From a checkpoint of a small transformer trained on Wikipedia: 2.33M parameters.
Each number is 128 + 32 x the weight over the matrix's rms, rounded and kept within 0 to 255. Layers, rows and columns count from 0. Numbers have three digits each.

# layer 6 MLP gate, 320x128, rms 0.136, rows 299-319, columns 0-63
110104055124158148098094127127108144163095140074121109197193150095142086071104136133151104143178103142117108158196136096144177144174103140176133137150113152081114110126137176119149123164135170
155167165111123148142121082193154147132116121116084178119082178134132109102169119072119177153165117141146135097071100133059165158204197156134139116171110167156169145125150173092075111174148116
155120135127191090111148156086112128145115138147049100097157157110174120090221157137085138130119137171147097104140118157139111134085090121107174170131112129111083145060056168145169044082116128
160088138087124114079181162109152139140158130120093078135111073069100161108124104110065126120164166167120099111141095183189137098165153164173110167154123098045123141149094101098118093152145157
154084127131159151129158100131087128110100188164123129141122153085105080120208095096112073129157145151135088072111149086165068133110134138127125126153123132062124094161133069171116142156125111
168150189114116091145118131133094083087159123110130169112137132109163146158167143147098048102120139127169165092136152169164107071084128137160104185123110123155163142172126168129100093132147147
144164131165153195081086179114148102161112162111135136125094160132131114178116148138098160125138152084094128114085095156108158118106135157104088162167134154137179194134158152131160170159171104
083123078131156151120166101157093139105169117161143100183126149130133103150133081149159119081106069139149049076126147103074142094116110136122211071109171112155183121140148109147111101064144116
068098132095177109126147134143151115100066164183123152118151158147175129107172147139085162066111079074153127079132151153153129161139082150119177143122134087143103172145075099108162105063181111
143133173127149135144118129096135064124133193139123145060158116144143160125153092141164128101119148151111127128072115128135108132102120119171096149112164155130144186160105122072111156165159087
118168152136177129104057159199101066121075179137109079095117155154146136167096072127104118142126120112134105055169105140134117080170079095180207089123092119163157165140086107125136108130114134
118114163146181173199100189146099164145185054150130134113140094120127135097133122114103139135142103171119096091126093122155193139119120152146097090157145096147137180082143095120128143093158198
168118131103091166073089164082121202172147167153133171176132176135149138112137125067138154148183181150097107134134065164185120137186132165070159175098182098120115117061098089094093131124101175
125173103119159118137082142129189115190106125143125143145141143097150109070118140180105087140151096092105085122173106094121144176154092175162141163183121162151078164091112111135097125177143110
152118124098110152117174154149102194170104135110200118120166101088167131104161139158134107108132163134141132105162127158140166136121185131116132127114181134109154174121165150165129042143143095
093102118158129178115129125140119153137120241127105146156212192107175091063155146124120178146116113064109062118107135193154151180096140157037156175104175125096187114163122143099099100133147122
133103135057101161138151112107134141143142138151090118170109159136198108079173083121112134134137179117160110087142088163129156108103149138135139089181153100164085110115136080107130128091129096
159065104134111115145161102130122138133103115148111129206133137141134123106109122129107059111113153110120051157178088125108188082142137116164121125106137125097105170137126190104114116117110080
127095098109110109104135201112131146131147103112120133171128130196120121125161052095065074119184177181119134105140089170120154159128163149090110073136083079186130101162139122120132175141180081
070092098107168199171111128111101068155154152100099123205095118127160071082148126139108099136146135118105107087157105117125098126130098166149143104104142138080142168149140049127151124121156175
109104118146078109081102097150096127078144102109074110089127148098143151138179136125101073115144145110100080104170216140167141117205094080153140144127151122142113176145128142146139140197117047
# layer 6 MLP up, 320x128, rms 0.129, rows 299-319, columns 0-63
146155165124147169111133148093144083132143076165169071094118138126095127092160091123097164159081162127139102062168211083131136197132192140099093140117117119112140117156139139104150130111164166
084151122123080116127111101105094148113156143073125100127186111139153186162090117114084073108127127119120121124143124156192049119164132113095121127148127110175124078169172131169163104076102080
163119183151154146111178153165162129145175141227119162070138138130097167143189176105140177173119127125175083079128064118194140105130130111155113153181099154105197123132106090131152150148119178
094117159100128148138145100070113151133130129138158143167037065088169150148093154138114097161113157165101114166120123127113175066124155172104151123162109148128133150127057094154121148194143131
208104100179129101140160112164108144127192151165117145150123096177113095084148138182148100182126102133139134103181109126141142113148113168135155120075147147128107087075129123115098108097172148
151142152148154147110139111101120137060169119138121119148080201071128130133085195176129135141166176119144106154114197114085072085107127124200068155141127185159159152153131147079149143141154163
107130140150126090142189116169127094028091213157148150162107107098107169140121127122134210113051126068125116137072141149118148153131090159158175078121102148127175167115143114176143137126105143
177155171109119106125206153173113171107176127136113119139097114140100149137133118124101195077128096094125069136114111135115110102161077101175081152169081133182139082077106139174154144129123128
130116139163114046111159119139170098116109094144137111059148092076168110082163136138090192129074112113192127106148115102162154130093080127188112081125080128181138125110066144152086141117154118
100173139167144079125111142137098113144112129080123105150144081108149055171109107131122124127093145096138135154150172164076142086100104173137169142119129145136108098159064147105132071117104119
127082160131030187106111174156112065108065167144154096116153167105114165174132140147163161114172124112128158126115131127120121026133133116188143117148153116069171187154172065129114135130120131
154137077152079120084159101137115138136127165142089132164067198121169151131177137129146094113131138141086122150142142107127115121086136139140136100129103107113126135125146080133123087125143105
186165143149157134134133195104141103165147130170133146171086077188148106163208150106099137134102161071083149108191099105151058136188095106125189093101130138130188085033158108148151153140137073
140115084129106102156217149100088113160113109143125169093183143091071116144129096198107114117217128193157168169136129133158154128120110158084067143153159104138180188135163173151157126103179043
098131085155180095150051073168200100119109168114066111133104143100141117162149080136118110122140123122133099125110042129105111130117098155138129120142070084118117177169067110086090113120127139
136178168064130099040108134097114126127112099152154120131093142081062135138142103081093176133177132141116138125103096104191132159093156165157112141143103059115163118090102084166079117089107103
101139143089116157154114098100141141156114067120097174138108145152164103077104118137084203143136160105161137137137123136146161103152115116134146138136147159165021077106129124125166160085096092
141133153125142102127137106120112118132118087109078122067119162139120115148095161191100131141183140136154128161151076137154146117155099171164163127098137153174071093159165137112087137129148085
175136103136137186168153146121176170140141174182167169115109164114130163144161191146127131101145173137078106114061145069186071128211102131133160125100151098099165208046179107131103120152151180
153098122087122100114131170145115167180108144201145083082144191083131181183127080096147098118100129188131086101144123126136113076135129128105148165109189137108113124088110160082137142115192105
138102086089121096127170141082130120128165121132124159147140169142072171066128131114163090151123114138138089171145099127079173126117175127139088158120111128186034155146179157079100117146120138
# layer 6 MLP down (transposed), 320x128, rms 0.124, rows 299-319, columns 0-63
152128192110168112122121121138139075145086098095130067084170167072128124174130175141106089100126148098153071161163121186167123153171107135132103129133150099094085067192111140092130072125135126
167133136127060097171108184155156092115087090180075129120111099093118192142087134101128148146139168180200126144091118079089098097126205130082093159114127101127151160080147118056026128162146161
133144159089118111127158209108125086173119134076134163119086120114097096176079134112125143155129130098133215160190116166059063140132072172166127104147069136149144177086098121092143181114144114
156172129164123158166174060118061092140056144164161137104095107185098135155158127139153122100099096164187156153140110126107112151119121135110100047114080173155127138047131140136109148097099099
069105133088133126129119109053146113085114111178162142111079122158119131105112104155155127170132114119063105166180159156109119098048144139113113069099120145212167141103053147103079134113096129
075108117158186170102064135126113168154134124073185097176127161137089112102102134086139144171186212123073206145117105133152125174123157129080133103120094126156138144118174125149180121137104104
121145139072107137193087147082069096125092125154209085094071173119124122133130078141078170132095131109155050118143112081114122085113114094169157110119154138085094129142117138144102092186153142
079110164159094122161159132117098173137106098128140119086074083157133105158092137143151148098118182109091225134090105172147123193134096112182124146130083125165179135164066095187117111141126159
130114116138085125105150075117109071155146126151144145142145112186156152128127142127185140172172162145116173127159134107133133118048168104177124136167177142112118098079170117090131088113139127
153107154102143101116092165090110121091139134109168133159168156092153113124142118099062126118153117099159096101144073126157152129099148134120111147167143163135101091127131156087161130106181145
134108105156121160129110104162154084100166131149083113126142084106128118112160141170144119148131132194102176182151099155110120203147093088106127123101166099158139165133111113141152091133142170
172098131088134132117154131137179141145133088171182082144137141107157122115189072119163132120134092115138127140122078144108130113097197159184163125188130131117110123134135102090151124128211114
107115094140104162170122171202190127129163156138126075173158093194177171126141117164132169069093128113183192160181190097153089135111118145161117103096046129101160115132090101142125156207132048
140119132086128051188101083110122125163180091182117120139143148142157103127158176132122092141146166125029093079097095088073146105132054117156127147167172107155114160146153167123106059131096084
125050142157119201173154126110122122105132156102143124160200088091140141117153119155073151118141102149090206101159177126093177112137114153121164104165153148107126117096127138137169097148097177
152137140115149125150130129063182078178148097244142140111166137096093063112149147119126137140137119132112074068134128129092115082149149118042183107137153061137159099127091132092119098125100110
098149097123150145173082131161129134175139147093039142100097140156113073119143098086141168171101112076161093127125146135183164115181097074145122111117134141162105054098132152161149136105075119
173156129090113144090174125212146101135163173053116111180146074109141157114114077112165180110178084136069110142102159117108121108165103121145153069111097159166159073155104139153145127122125113
112130118118130107161145203155194117107173136105128143121106102159112116136165128192030068093160039150172094108131152122098157100113120105147148112143175156147118096152104048114094170135142122
108106116133143134133149050112131101163097173100124172170124193091152091139113105133139108089130138173109202124176160131135079139175150123143133129115178114095147146163141147093151116187178145
064150118187113161145129150136070111039142107179121137139101123105205098142136142108181167131162113142144098130112146143135103142186121132097166079138177101077113185129148158139146140179139161